Each number is 500 + 40 x the weight over its row's rms, rounded and kept within 0 to 999. Layers, rows and columns count from 0. Numbers have three digits each. The size before them is the row's rms in percent of the matrix's.

# k: layer 3 attention key, 128x128, rms 0.206, rows 84-127, columns 0-63
# q: layer 3 attention query, 128x128, rms 0.229, rows 85-127, columns 0-63
# v: layer 3 attention value, 128x128, rms 0.266, rows 64-120, columns 0-63
# o: layer 3 attention output (transposed), 128x128, rms 0.236, rows 64-119, columns 0-63
k84 078:533452455477613478567500551527460494508514609469438522494491509528498439515532523520505539512529443494420429539492524575484514537531499464430542509533514483479492517502487544504484441506441474
q85 095:402493517467519456531594441471479502498490417465518482491509477477490494573506439552513489459499508494479434496492516493473517489500523449572482526533556481471515509481500456548539431586522478
k85 103:475521512508523511460511457449584482524483436546488465536495486522491507489487522504542519452493509468522501494444516528518444433528403561489502505432425445553459462466478560410428486429484427
q86 083:498518478491494551456480541562522544443513474426471489552529486521524468513455459456495469461493506533528565481531507493585510523450527495481530495493459490521448513515526415529578522554498475
k86 077:522533549501409465510470458513523539509516501481474453466440529573489539488484468463534497534482568560560434589463545508493515527582490557497431462488563494517498452520457454496506476485494470
q87 085:496520519537434419511446485426467563552443496542518441428535507473512535549517550489530550545447491493520501443514602546551471447419496470528469491525548492490461527514616468535491502493466576
k87 097:397501457450529509443471523514507465538468529556447471500472510502431531480466502498467480530530432466524516545531462447493544470481472525619487517511523460444425443438473495473494547518498462
q88 083:543494516469538464567509539425524503483470575505488525469500499483523476508514505548455475591569478474518491477504553480502555462484529504505566485532493482502552466551504454482484384559516490
k88 084:538513475546475469492469522563519459505528484445607534584505407446534528477518491529483465463460551413443502475456479472484453488550552556435531485501497452424554484508475512463550472517524493
q89 092:498480465523540531467528582523551456417530547526468427454489502432511517499523534577462453462493544497513514457446472508563509473432476523409546438554431466499477544507531514486530577480507564
k89 095:470480492526504486460431525552536527528472505567394460510479551535491461492501521529503537498491498502474513465603520490565401550473502528475472468453467533478533473511510558458463522458505476
q90 081:503449442437539458514509598492510463543499554528504411548479494504461481430466479474477541501562480474497484441466523486453575414534474527562478509420483482545539478434487543514546513496534551
k90 089:456484568527499471508523507544497628518509442453534521530461571483473527528497570500504528501502552404505508372536433514480452501513507472496493483585505543535526476502507506467456473490470490
q91 083:480546573532426438462474443449514527562572433506492435534455470488572469517520551527537471521536569474456478492508526493480490472475517502551488478492540492531590460534525515543537486440542465
k91 077:455533481452502529560537550491536520532499475520459573504510557469495418487430498498552442505538478466509540525444513510549473474533463480599477549503480506507531493446457436505542495578509540
q92 084:563527525473544464491525497508465498496472444480520543536528518493549490484482577576490551484493512491484570421515458491482432488486543490506473501529602487475426526521501506527554509494525473
k92 085:481552467520414502543549493518508491471487535539520446528532537446572447513434498414509532522445455545480518510509505525490507500487454477550451571485517526493548498451546530525473532526544623
q93 075:540595506523515574461442522531475438508478488523528471470584472497540532495498479537426452483495445460498460503491506512520463466443539535497564553543573500458514463502439498506444630541565491
k93 077:498469566471500437494508514541462532499489537454459535476489490506500578477464535530548526536480504521489534511536547436464482491414513518514452505549391450491525427557505432479473565501536487
q94 087:601442505532528553487496553538440517519454554582585567552528527476452510504532476453503504626563506444517517551535512493566523491488508544527524477505439471464501417545546476487474543497493441
k94 089:483499489513474529510450457539496488530533522563477471468536426494538501459591515497422474495516474512472449451451542499489608497452507517533501497507519544492500591542447450516489429497488494
q95 090:569514530487546509460514494559484454481476494527434513495496463539484518476551563563526447500507531493537518579554547500466437391509519474469476426510518486566479477578459544463474414461492391
k95 088:492491598471474473586529480459521532484434550581558437485525537503519489468484503440528492509533480483483516585469474498431550475447481507485493556461499516490535427424475578532508544518469564
v64 088:451511410521536553452521499489468475530436493483480511466535480417520497471421542499477464551496483587502466540451503516468500545487581467543501466431570489562427475555402493608493503509479482
o64 096:463507527509531454476475567571487510526514478434559436522452505482534485526433446503504526418492500438548436515428534541525485526488463465459473484557416447481560525450517458475477461582521508
v65 105:579538514567495551517483499519513489489541570496524434478532574444447513477498426508520425544531473492437504420496545457521495458472505498444545540486460490520512547483455504567513472478563421
o65 110:466463484496475442483556512483513549480487462492522566492513411490511467562450564491467548512538532534503429509493420551482541559532480522499537500470457486520522485464553496426477479482438513
v66 097:427473513532491527513460512523493497552527532540437453465558525498452463517436499464528566441503522528508546508510519494501464491523520571504582440438390505482528501535477521464511591498499558
o66 097:482517549420446476516537466480547477451531511430562566470460509523535449473510494577487470517507511513517444501498505495456472485477487474496465500523571520549523458446469510514513463526517440
v67 096:568523496447544492563469530477538524514399496543502562516496503551479525471479479488460425438489516464567573466451519492526499484583463601554448517500542475546474479557481483581517496537503460
o67 093:453514533462471487547483487570514463468554460446517460464541488477489511492507554464501508523518531498470479554554455487559513456473595443533507474537493546457501491477472520471520514518482536
v68 102:502496540430562433413515546537545535541558544592468490510468517511510506558451465516513400509476497543469525480517440524469513515376539492531500502515567484481542469471444526501487570425497499
o68 102:431568451489476481573529529485460491483506475384545478518488471473467498532429443475508525533461472463510435419483527442529499517611481487529491488497501474493504480542525455539510460545539498
v69 116:504467521457526469498538538548539505540464529544427529515442513481528481525482457512592473488471459519488434514498454479479483570448460514508446460520532486392535505447522395509438497508529508
o69 114:530518549512448463555441486494465525473483470462577510528492489483396439455514535492491516518479515454531522421522500424511528466563521522549507520479509486524474427531494566509517456460503549
v70 103:412512470593471476477501473499468524446484513530524435565491467480507477464507498497442557546448447605499500472525552431539488511517530490459531483498516486557448539543487533523575490511518472
o70 108:538474504517573428482526514489518533511501497507506564455525522468497529493465488469580494475544489527463459498503443510434473557454490518473522495506390540461529481496503434463472553523461483
v71 104:494521501553464516486526453466568505501502540509461484479545499443459506573491459468533528549508483529504456482555487531504519482493529423517474512603471520517441526545515518401474493574482519
o71 103:574496510460467476465513513568413456591481495534540539546499458533538451472499569524506516471488533504558542463487485536461513511536491529410529427446471490453531439490493481566539532489492422
v72 084:454530526564433512533508475427508509428507473522523520533534501509593523496516510461528517502551419461481507522528489481479593489466490409443514570570470481590495530500501458422459461466487454
o72 087:556462486479600560479512447509412482509494556532426482490569503530497546526515501473466526467514537604516577522460452567425474533490466533559523428474474540487472496494563514491590498476490421
v73 092:535551452516447497545484464536506536492490506468538506579485512461442461497519504505427588485496504564434479497435517452542542460519454498466448544524502538566498531438540521514534579566524467
o73 101:485474496475529443483557551441408463471459497603431464464524531483517556511514513494543481498544450503559512529503523492468529523482529549520535436481447493469524461568440499455513439428437549
v74 112:529510500494537455534478536537529545524523485574547542499518527603533502543464523542488509475485478479473431577430491545495523526501490489520568508498463551464498486431477496444516495541458538
o74 121:508488519471454593513509473530424450516477548499433468533547514463447504524478487516536504495497480509517491516516530502538489502548533505509441532538593449522459559512494570498490474514555491
v75 097:520502539451498504470511518478514533523504550595509545517506500505557511534479441549597395503568519468517547529516477528498528501407498444504528485452537431519498510522511471488437524504569446
o75 113:458511532538521490552451553517446518487502451369503498545423465473484521449443541512411525488434524486471489436473530480515510497540488480483500548494508502536559515422523557570624488461502428
v76 099:498455541561457541556506537498478493500461491527531579534504526473468498539518549438572486435562551457495422540548544481477540476475433535483439552485434466416579485521525476497498499402474465
o76 119:550561528414507499502479533528500477468523509484445484487495480529503456493504528554424536546484582545509589457438500524547453436434548500542530489481539522555473475491482502565542427508514480
v77 110:463457540471457507481570445481555497482489493516475499525511446419530462530464480391516569501579531521500443525565490530503461586470465553464494449509494461526497533539466484510521533513493453
o77 124:570586494521491415527422534484397545554504506524596565450474486527559474482499555546481489536440532539487492501415493516451507511493474450516517513444475530467562466460522514529537533490524435
v78 115:485449448434510523500508531487516516508566503514483535509469508484447447455510481501516458477466422469428537504507452525562480475435499515547521553454523514490537466427528488524473449455473507
o78 124:480532540518508539530439547451544473496507473430503427465541535483456543557519479482505521504480560535510468445538549443529504509521479502482462496490524508599454544617544492483503542449473522
v79 109:520423434492457517556550539493526464458562442511504514454448484529454472487518511503439521520513439531479478572432472494496486452559464535487376518493549498525533529458467581581546486487460492
o79 109:512558467445482509448535479468480527534497500586443401484514531501522519472511524489570482507487546436560564512472492492501451538455586493500511504536508469451524517524487476483501449502580560
v80 089:523495550569544458553439501541374520536486517503469559446445587477483474565491484528499468472498516481442513546457584490485595520528475548524481478478455508466483552522526467476553561410520519
o80 109:447485481454500519560486562491645483392525502494538529494471526505458534516487455489445539509526498482571517514519432512541442433425519470460501555578523514532448495530442508513530448552450463
v81 104:490437524554549494532495523507529526498562548448483491527462507495512547496517508459493513521587493481471533488487504484453564482493533521483499463464488490529601549516494502482498478454489435
o81 099:498575471491454508432476458437477519484514436502535588473559481431530475502474510469473494453426538482458486509520481500484456555411470475481538496606497560422439517478499532535526537504476469
v82 104:600468497503487535468495542485462536487443405619498546517546515440517408514546531506464476511464541449435556516485473525506509460561495531482531586519458549503476519464503523525462540524472502
o82 114:495476524537510541561499482462524474490534563392478411478493505528523542544531486486526440495598452534533462528548543567509538514502568418482483504478568470516519490599522481481488499452491444
v83 096:487491428545522583423547433505559533518508537520517497557498505469488494555451548458432436462450604523512525530536460520503495563495516550484563469496539434454481479491488503497500471523472476
o83 096:460546577469441411562474584523457502503525444464543504493495446488592468444497447512545567566480459527460446535513438490502525527509483404509448554502507486516527454510503446490468514495491518
v84 098:454467513492471514485482504434554490548491546511449498469459508513489480429479494463522533433451388435511579462501494500478445488433571474543534449448542504522532498441493524499519440483543429
o84 106:496507500443551515485488480528471517463484427424502480538513478491510546463477497524503446549551611586500482477516507511492477516533428504526456551539467504505486479565545424494532552489501530
v85 097:458477479501458514399500495457494492497487500523501511440525459398476526490533518486443589541542448525465485506547464518518517489502541483522504539506513498563461511524504557498549462522451475
o85 097:568563506553530477401543504541453511533540463547508452554481455543521514498489506430534426429528494537504460489503479531397496551465503480469522477539437465546539438520482472473486545519547529
v86 100:426566523496486524541432504518497571467469450507499578488434427526482564474527494488445479505447424447478505491515531485470544467475533452505532493504484498532510474440463512523499471479517510
o86 119:457426479507472552532519520523526434508495554509514414457542548446554503497467500552602537496476535496497533564509430527530451494494491439444481522475439484412454512533543547436532550517500547
v87 106:505487538537523439459525481522466530492588433440472523527454506474444505474536494507446495465533402542491481457454513463464543525519525565515509464509496533462470497358441457583521485464495535
o87 109:527520453586522504484456510412521496550418529563442521480525518475458497500496513507506468522486512444490527465516533512493497506495526493468480500542501507452502517605519465380384467504487505
v88 118:443503449463515547562467511500494509493456545528525478474460515564530475435512502528465427517525450514445522575450541542529548502458419475424452500446576480566519488485428516600479480499521478
o88 121:505508496483478514458499527526515492471554493501486499506515538475495494554462486473530557418449538534546508509473463503548476591481564478546511461522407473428488550465494510451595476567541532
v89 117:491542538444450477518574482496474482448488461457516444501502482583582486521510427538459562523474436487468473425459529487558473471510525455513447499525467551492473537435454500583489465529500501
o89 131:512410464562551562465495510496484455490460563578427524478509466493433563457495485525557440514519534477506537556534517461481508540514495601529531489470498487439487459488497522455500549448511564
v90 117:578475521455533536524570568498505516465503464493502488474526482536518458478500456511536434560496522453486466528490486463493509471521442502504418441513460511534538526592527465532444458601529503
o90 133:529556448560491453518407476538554503535525570441516521502521439532430483535494491484511502461510516538490507463472488473510479517515535526566519509442479488474516496424448525547541534424500478
v91 109:470560526519488507552435499463465507501428519506448556462577483508495518556554466497513503545465511508528513491488430487505487480570518463527552437408514513545475539445432524459460459554510456
o91 123:499474541489538537470527472572529377463519450458479481511495496499544556446482632545537540420498442503494481489539499478449545490451553506457453522581482470433487481533508489542506521440495515
v92 109:481496521547487430485508526461469500471468450596540484611504512457469459538485560446512519458421532512510557514583509480549476452490475527470543581581486534446505528465449505443531591483463546
o92 115:465475523455544549553492482500513507524520540461423499439482534551509537479562503534518447559537461532455464457542519536454596468505498502510478448438540539538475457558565465488420485507515402
v93 098:451480429476548544428470481482434523467506421469498503519535507535522499512506553494467556455483544449597537460549486519422500447575569537489478474391456493501527489515521550550476471479427525
o93 113:498575493569530449493541465470549441484499600537422550514486421494508496459514468495497447507524464521441483547512586539517403518444478508516479561538555545474511547535481463477457582552532486
v94 072:527461495529499476400577505499595517512538476499502515422521481517506480531464467541419481459529553500557549508489478500492559480558448534569471503487580488524448559601489507481527535535509551
o94 084:508554452441527394565496540511448535491531472495492486519490486484475527413456435493488484519483480465539447538524512471438448474486562478499526527549479501504544498462445465503508488480522475
v95 106:526480515496483454420526498459540445445438524519521468538529515441513503484498462491550480506500505500495512556502505452552439510455436441450492508614515444446486467563446503519564584498483495
o95 112:568543517524522473512478440554435533542566438501507591475525498525520484521462518492408450476484490543442476493480489493467583580490505572496526468425495499586499508441510514489454488500512460
q96 085:458474538458470528523533513548560428524390510560528573504499491487505546528495499531493575512513505423482568567553509466542432477599451517500468533497482511455500473457474562540499504582465513
k96 071:450500533453465546525505498496524508448437492487414537542570503480482481490485487491472482505503453451532554411498426491521425543577521520524472500500528463459457506470483561507529554463494469
q97 081:460556487499425509559531527517556437546435480527493518503488515468512500531475478462503549525459471457535572536540457499515448469471484503562513489527504509500470544410491553528601546587485509
k97 060:457517526575521585501487544526535534468555500511484517482475503426508494528463537457521526553469562503469589469520482462539505585420497498462514511467442461519465478473540521461483528537461500
q98 061:488485529459457489427555539430509480459493537495502504460459475480529515480499480566480367465501509456482525511502503526506469500447574500383479452565531484504438508519454509562552512434494488
k98 060:438532473489467508489549474445552464441499423531478434464484529463527552504555540468507622468522527526489457553535484511517427501471478473474489577509482549495492440447584547522522526538508524
q99 083:519477540492529500511501459556506499500479475494495528571515516528469547487496517522579601456497524447500498587551529513397448481530507564486468551552473503481527499466528521508450439557505485
k99 068:445468452505517398504579478536571560438499525501505525541502556502458491486470524583492501472515518514509519558527466516548435483476454507506490510494476527419550531476514444490439472502449461
q100 077:513574482513402480572418579446474497411473475476575496505485427420478532519521505507443460488478592537542472474509463512511518399449556471538527506525579495586481485574488482487536486463446539
k100 067:473519498542471545429500487461501507474549521598504449490443514510537473526516485412460514513395515484442515508495542610480513511484421436557474539445493489497446437448452481525502478523497603
q101 067:495453538448445507467453536522503522478511439505469524493518506464473414456533490551514543477555486424443512513513508480532496507558488495466498467527450518491521468444550550490456420463458474
k101 068:510489497481494508492441528560588538457479481465475506520532531518479523535486503598486506471495465520495510487450451450500471552511513567497398511466512472510610548520481509540442470448481515
q102 060:449536502483521591506522478482563488540439519526443467518542528445577498473528497461477563520534471477464494566505526517502510471510458499534483550498498497441513510489533566525500470541518469
k102 059:543552519442450449514541556492514434538482496514435487490472475448573506454498444558450520474512547503458561498444540447508476486492478465536530462500528467464441512460461452472587447558419483
q103 073:475508521606514487493513553533482478551534479493502494481561545471512518498459504542530513475513558433487516492481470503486448593531510479475503438524425465489534506487443519419496443545492467
k103 065:495470470539512545534577519501503472421465499442440552488517517449543519493465508546499515517449536529540492439454484482401510501492522523455552527472490525462493497408519509518543519473506501
q104 059:492496440541515482504526580525546486427482497531571513547509477520457505463520433553505494456473474503513520566577467495552402432503502481498485530568506507534481551521544525480559507595401543
k104 055:501478417534497513476496455485507464502538539449485549461502604495506526528550549467513449416497484500415514524531488576536470490468493508495434499612527538468518504502506488473448532507482513
q105 063:493475525535531437442521470545503511447524527537433549468467511521538483508509576519498550504484463556428502441549437538443447464470512544454489463534522498476455507463540516539496470577430504
k105 066:466549504520501461492490529536511554561502456522601583506478407530469418501473480496466578595512537471540491532499450529463471483493451481534509549544527521467512549433555403534438518577490467
q106 077:420504530504506533403478470549495495493521448529467533515530521479529483507433500544485478498480450505504492592517540523467513484610440520464412528538474502485550569411558575475435495505490459
k106 072:469461464506468522504539439546500464465488449513448559503576518565426427521505486553470533526508461512501527494531566489575444464521513582580441517537506520552494545524587546411498415525515373
q107 072:427549456487497493510540448507570475518465477494481485432466513538511496457495526507504524462509470539557534582495495520490466475540522480541436530504493494553488529441561563446467558535442476
k107 069:537521470533447559442483525564496445539517484541525537535439475540500478503517511483471561503516522573514544578522541516567496522550524522503468482550565541488528518539538563425443475589548456
q108 068:426483533525478516487575454484517434521480480428514549489454495518541476482496449490533555467460478437474527494526492603475521477518458469540492525464465485483520463431470533528525514449526463
k108 064:503540539558422475485501507486518475574494487574478488500458471502478568559521494408434537538518442465565542435487479509505523438471430422548501501405518546548479502467494476551492483543479522
q109 066:533541523431518492556553508450498473580477481491563584530472494453503513535510460417521627484517449464508517539479557484535504469493545444505507579489490508477429467550512559562496508561455464
k109 075:401573531460493514496548522514512478553561545511471495536483521469595585485477520496489524436549515502554529541507485517503497549532497483556533594512588471494439493540581493507514557549501526
q110 065:558584442505493459503496476507530496445489534483580504516431429463450462546418555519493485504490557506570459535490416530512503444517469531514556455550556516565466555421477478493482519445523526
k110 057:500451539566483469597480506455462520584545500617478471452472411480460501536525528436508564548454524506535466499489544493500473408460532562487469526499529525494509467482475457470410568506509522
q111 072:458502443506493442582539454520517457545431586489497530538447491420518565453486470556496533474505456475525497553567437495497426493475456470555531538538494516406445470491545522509518518610462483
k111 067:453536412494462540502588485466527508503532520475436541544446547472602525440460512462526574520506468514612460537494495530536480419519503470524544501494487520450452522495466468508553540492490440
q112 084:457505543498524519517476429566524442518502483523547508507509539505486505486502454503501518419534430422517544586530509578490468525529461531549475579517451512479489444422505532514476527544482531
k112 059:467503455508488439527505474457534569471523520421466467451500481516459550464505518487538551552453525488496470555521469462469488488509492509553529492480471522484540435538416458428495487496482420
q113 075:560504537531557508506486516509528481514418534470486494577473539473471511496465505473583539487544514477521514536515437487490474478470470542448477494522430502501453477477554485354430564509505520
k113 076:493450490574524465539537547509485499482505524497419532518449501520482464464402618505528458531434540528515505495460452406515506454446531523529506469524529505543549517450430554485514450522557559
q114 065:550491533476505468526577559468527490451440426457497525537463454564481527567495461457504482504494527494519468422501531431501444463521444554519465518459534496599482495534453503527513568457530464
k114 066:504530507520485481510548509426421465503427572509586517516506463471416472578518511457491453448523466401470515555485469477533469472472537518491466500494545522549480464615531554515570548482526570
q115 058:492482481486462479493566488468499518493518535556522464506459490574484512449561495522492499574438490474492467526536598503492513492450527537480518442492508531455517501497456407517471449497495417
k115 056:464460487482449502426486539489496452514430462507524493511560485530548506441554479480523472467521486517454527473447527484518471547513487493474536481454462528450535507483532414488477558579450525
q116 065:548522470568484509486550508467497488507517511548535494509488517439590461540607492459464553477541560434449527521448489499553510501545533445435532484487495559459457466514480526505483566517487481
k116 072:462513456534560475489455511422570459517516555547518488523433425445551570434515433503488558490484516514463507549476468530482450531494436496480493554520492509546461460473520540527545544500454558
q117 063:486516480475535514528558462519496503449428541526590570422535576578527482420538530505467546475528496572514510483545525485490571505509469525439517468486489542487499513508580494597453469486472480
k117 059:438609485508555447463538489454472461560521508544446516535523516533523482425534560462487533482461492516443533513486592488455541456486494456467494491501514522468452516577449490445522454472446439
q118 076:515521521493476498497541534466469497503540473459493507469495529475569520480613526516451492477518456513536514513513550523501546511576502455447524466548497474460490459526540511484488493464455420
k118 065:491526510554528497481533481510492500501500539470487582525518460522517482468517540501519546495435380513500524500474498483582506515487501519553502552424575466493484487538519468584472491519567438
q119 071:475489550542523512515513532463423522514531491520438454429542565469571465434468518573476456511487488545461471431494554519479579509549564463469511477424510493546552522478529522488508499439513481
k119 057:570541550445419540436554438555462452457453495532464531492476484521572491508486487494413462490404465577486495456492505507517568523489471491473489507512500485492472545476516535463504495518531474
q120 065:487499500462493493454542557458444547460465486488499525460500523496527480481559539497503434517515539496535491436430543515475520510506535521461484385553447487528522485566499413466501473442546481
k120 057:536534440494522543479532523501462498501499512529515513510568475570526480568601488592475541534506566584448552501492485510558524498581515466575511531457569463504502481535508523511480463513515558
q121 071:468496474480464433482443521532525524478443474606519500514444466498512489528506458520532528473516507406470493499483424429476468517429438614483487508456444488506468502463505537525523452557475518
k121 061:447459470460550506505486505524612503444535509499544495529475514480491540528475478476527604441559568492548541575516524473486454552524433485423499488541472489391532478540547558532539497543466530
q122 073:514500423501501534492421512480576536530482531528491462480481491493475536502493463483566485474469524411518520523509485446484425558576479550550480484536446500494497478492462452544520543509571580
k122 065:490486499420483519436502558486528479428475460524491519549476478491358497500540495514515528509580553462507522455498462438537485526468538516458451490581564477497499494512511586550486512429482627
q123 087:471517484455495459481472491488458529483511496564537458466569486502560529474502549461423415538481532536417449479497436504444533479431564474525510418480480487548535438543470449489504499492508494
k123 070:519588528534541519484511459453517500544506381492458450585519447506560532520518526447522514514460580501488527489516533528462489499477483473562535491451555467405434494532491490463527492588468547
q124 073:469477550449510523543440462492518561461515399447486484524492483537486476509451545492552518532510540560538504499510513531475558518488479448565499513460547478487576494520601467505496481563561526
k124 064:521483564546539476473478531517533578473509445560485472600482508500444462502496470498439477533544541494484522520511503485510534523462535575487511480483496462493543447515497465397503492439561462
q125 068:418527515475511519475464423463502473540434491455564521484545504498507448450556502414542553498515487471511508509491515543467570516489456429575513515523583506506496422471484487517480507494518548
k125 070:445594509568530535510405460477484521522467525509548481505524412547497557476459561493472431472523465490475545523577570455538475568511498505411488495503510496442517483535469489502390420566503505
q126 063:443493459456503518554590456531506506521519508523542467485519562547496512450431498470509512462492366491556557520557483597496421486504437487518455536524493468532467491535507429526504472529434463
k126 057:493540542389549492435510462538541513562493476478504507540503591546436476493441484499547487541489555508496544509519483449443447496498512510589483499502457511456534458536506507511491482531502555
q127 071:501429509541522505474512482483485516505501488537492485538431551500440530498459440478551495557528406474511487542580553550493440555529491502469416515537441496481571533404475488490483478562553499
k127 068:415471456476506473524506554522558566435428459478478550531535528541458490571449518512550453543575538445430465449491481502495440460474541558475465528521538545551557540506523468490476502529545414
v96 065:483456523529432522521521487464482514548471516472445434481460510493509463474412512461481579518458449525490459535517468567554551485495517540535465493584505593488393515403530470559480475494500470
o96 076:433421489455496509439459466548580436544484509562447507531516540522559517467515463506526486525483488448493525521511431465485495532466515446542515518420560512445517420483449539518492545488525539
v97 075:474518477396530453561401499530536539475539483485529538512555495470460451505522480459535503528479579577512483417517488432469504583467430524403520445520574477518552510567513466499522504516535520
o97 093:522529513569430490476489449465488515481507451435576493511498466520498464541508559532438498488451518511471475470511599510512554483557566444476473581535520448505553545550488511529509484485582467
v98 081:492472458521514454492483507461427460462473528508411509527516515496525446500507515483559499434441508525470526560563470502542460465467538462555526549509542511471513464511450494460503540429496590
o98 085:439541540411519539487543506505461481491505435397455470481482517432518506497545424533478516493512444503519525499486514483582526492507538452537484490532536523494435490555551477532497472521511490
v99 101:571504566506489524493519496516516526538559563507516482530516506512428480484538523492464467504523563524480475453482542516449552485545460549367502460482443538477477509518500419519423444517503410
o99 088:436468484501544495538473491476508499525503518517475514460548381501561504519579463425501504427496445498480551503426488467455516523495507565510535461484525452481471441493448578556577536502498467
v100 066:523477509509511473460500493460455515479420543453465460469463516468508445468503476488564481428454521495429513498602536500496435484480483519566441498459458507514476546514490496474475514538513467
o100 072:472585473477526450498541508533522525502538449525524541503524509532548507491515503447502484557518520533629482513409454508472521493520470460554526529493525538527487491431528529470489532517515484
v101 064:490540532520585484532492503511523516519451539550505500526401452540481491505505533487536494436410492515494542553565493459452459519557511560451541442491486527417480452538532516558481573502476523
o101 074:465383485498520499454480552426488520551488533480448441518479518414535489531472550524542480494541393489498527558534501501478472477561514513589475565426533464485512507456450574514571547509507424
v102 089:466484441518504443490591495453483493452490448489426497508502507437526491495471518498569525494465472471471526529493475449544459465481575450612493476538462430509486489478501523527585486498462534
o102 082:523507509610468501481494503506510503563481534556549532525426518545460487461449493495517507563543489526518434476541509518475480566468487490464524511491488559517535493468520505444431570507572481
v103 087:516534540515525510454529531457466466494474469476429532511454488497464520489476526504543450491459452549505564538581503489511456418464561481559527513498490463513504482430453568528576555532527494
o103 082:448416480423522555475537491539584455526526497510411496499489610585513535500513533554517525492549450498500513486547522497478485531485517519490477456535477497494509440602444487492441419483441445
v104 068:562459503528439513540541455520530458481545528443490483448512542511532541484458455547539559547527552448593525571497435464513436443535487479594450523474554455461509499489487425515467457545454525
o104 073:521521467545541471474476506540491523480474529592485515495471513463520436507448503430492511527506515577525521442404441497500523467480519516523544431391536554518475448454538508488489573474509502
v105 068:505480487512543461489508556495525531488529508534445485482448542600526483537502483547558539457415378413450519506522464487431484434544510458442471491516497552459571446511474549494521465475467541
o105 081:508497533495501547561464531418478536516489542480461439514530563370487586535497488502563482533560544500534501554562527548525456484514505529535469587484508542497395521497515565463511502458481556
v106 076:542522505523511450453488561493449599566463518473485505557397452493526536473525546517518455465513470459461476502484491502499467470535499493559504519458507528531471455496537545494590601482492494
o106 087:493515484534482478507470534419495488486445529616489501474510523503466552540476519487619456522501511447485524584502542538442414548495482546501502475569453521429572530442492486506500491555500512
v107 072:559549472511468496517483455530502454482544482480548515520548502517473472484506451535502475476615571479529478487410525468586495483572399507502470491520489507469502498509497445467468427576545546
o107 095:462466480471465498504475529564563478454468507468488472485477459503478511539469543528477574471470483550505548477513443493491546471465523527491486497497512529448418555521506510528500436520408525
v108 072:459507447503488467493509498514520433550585525509488563533537475498484476473469498497517524542456505510602495550574441485480456474508512447521549475469544536488454528469523553384452500556485500
o108 096:427436526451488532542556496525510527449520473389483448466502560472540544486514505546461524470579407508437495510555503515584557497531536459457449494572537543528542531554493505570510508414501479
v109 072:531537471460571474464462381534520531502512452492580551523505542465523459545550450399466475488481524570495486490528487497447505548530460567415442446494458553429447471465508514556481508545500489
o109 080:467486508556428456558544537455542519451536545391485423515480438512565543528544501583515504536505456571511486504512531518510572437576448408539482556483531444540491564530474513484497477467490459
v110 062:549486547515408527521501516487540490478426476442466540463563534459510528474571564489528461437497534484536506572387454460550493507484455506529455454497505460509489504498521498506475587505441488
o110 076:516530496478526434425445480551463488503509490553534494524448394515489438542470569512409570499519535483486542471472521473537533438462561564489568486503492469492579461495468504471480471449489515
v111 069:516600508596527468467530506450483546508510481445463492519519480530485505541514483495494436455471483497529511465542459476496412491511528451530513599532486505448497467554494517497511520452541480
o111 073:480512552409540514469515464523462518523481526505418531473540508501486582521509533523505494532538504485498622502546459520463408459445520564468523410497498498539456479451473526434501503461480468
v112 074:550524487473426458526467474512540496472502562457510515465542508539535454468480482467424579585537501533563515491455499472530517514531483463477438503468559481485539552437477523485423470526505532
o112 075:502493527494373444459452429555446522493503465510487493501526481480478497476464540475482434504455562496466472433509435425435467502428547514496478502533498535477564453544478488456504472499463580
v113 063:491467456474512539453530534479481493567485501506510487502480497473522518498502522470555466518507445394473577481407517468419419509520469489549466463431504451586526525553484568542478458466461509
o113 083:525616516513446413456450529477485568495493517482555539527480462479457470534443477485464498499514524560480455405443527518526517499425480502466504518548448479476506498434544439471535505538530545
v114 067:513465483453480484438533465476450505533510578503499539467534463398513570519488506429474542472434523588535486529531436455497509592436542567537510517506523454456509484523502552519539453526512479
o114 091:517520554501514462508481499532426509482558434452527500504481489547586444467530525531430511459478497515449468445450576490520571484548546421538550510534484499537525465535501487513491488441509512
v115 075:492499528523516540497507565487505449513509525530474487494499528440500466506516516472559519463479588474505492480601518509492440453467485553505561493541408440464516467523560546506513504452522416
o115 111:437516510515528394467548480525523569573501461438505497489456474525579393494469527449475520481498402563465492495448452492505505508564502463538531530400504504538492498450447562518469588475493410
v116 063:472481398503567492496459518543546514470598489500512526527511461502489439446472460479477450456487489541506578499532519511582510555540475461488455560434456530510546530535482544482484460519496537
o116 082:496513552476466541475567531464477509501501470515470483542547485466531529462526493453562443539553564513511443567552518536503478503488542490480481486541525538525474513582567439452468505493519482
v117 068:474559465574514605431488437587527481570502472549455474512523494564415466455428501566473421479475493468526505491472539534426514487495484483516537485453537530542493510525490475536491466566508473
o117 074:442436442463499448506506543552535451500519541525492568467483382558494516557478474525438550461537473485489488470485490535521471537481476568480459467466503502512478502500426493548551483495436447
v118 071:503507510464573508446478509463541487467485514534514529455498511443431527508541498502499470454499476541380464508541531450467504515439524546472619469448480513513486464517445525461535495436583480
o118 078:453433543461534528477599510480531479384486470482467484464506549541486506531500548554508494476504471461572532557437540579510477431532507500536432477558497493543550551460483503501501458563397510
v119 068:561510483431495547525521513440500508474456508480511551531481544577424548521457503486515483495488559465510529518567450524524471417536500533520507532497464482557508488536384472559539452481532477
o119 082:445500459523496508480514447482455446473542491522458509429529449521625510559558559510538519538493551552494513560525520465521540506519515523498500393554505546437487465514504512465498493521489444
v120 087:548537473572448469566462498503518494478528528460540542436557552544512435466513475528481577511509499478582465541463477483611530504557452491492476469501492539498474510525508463482421441546546550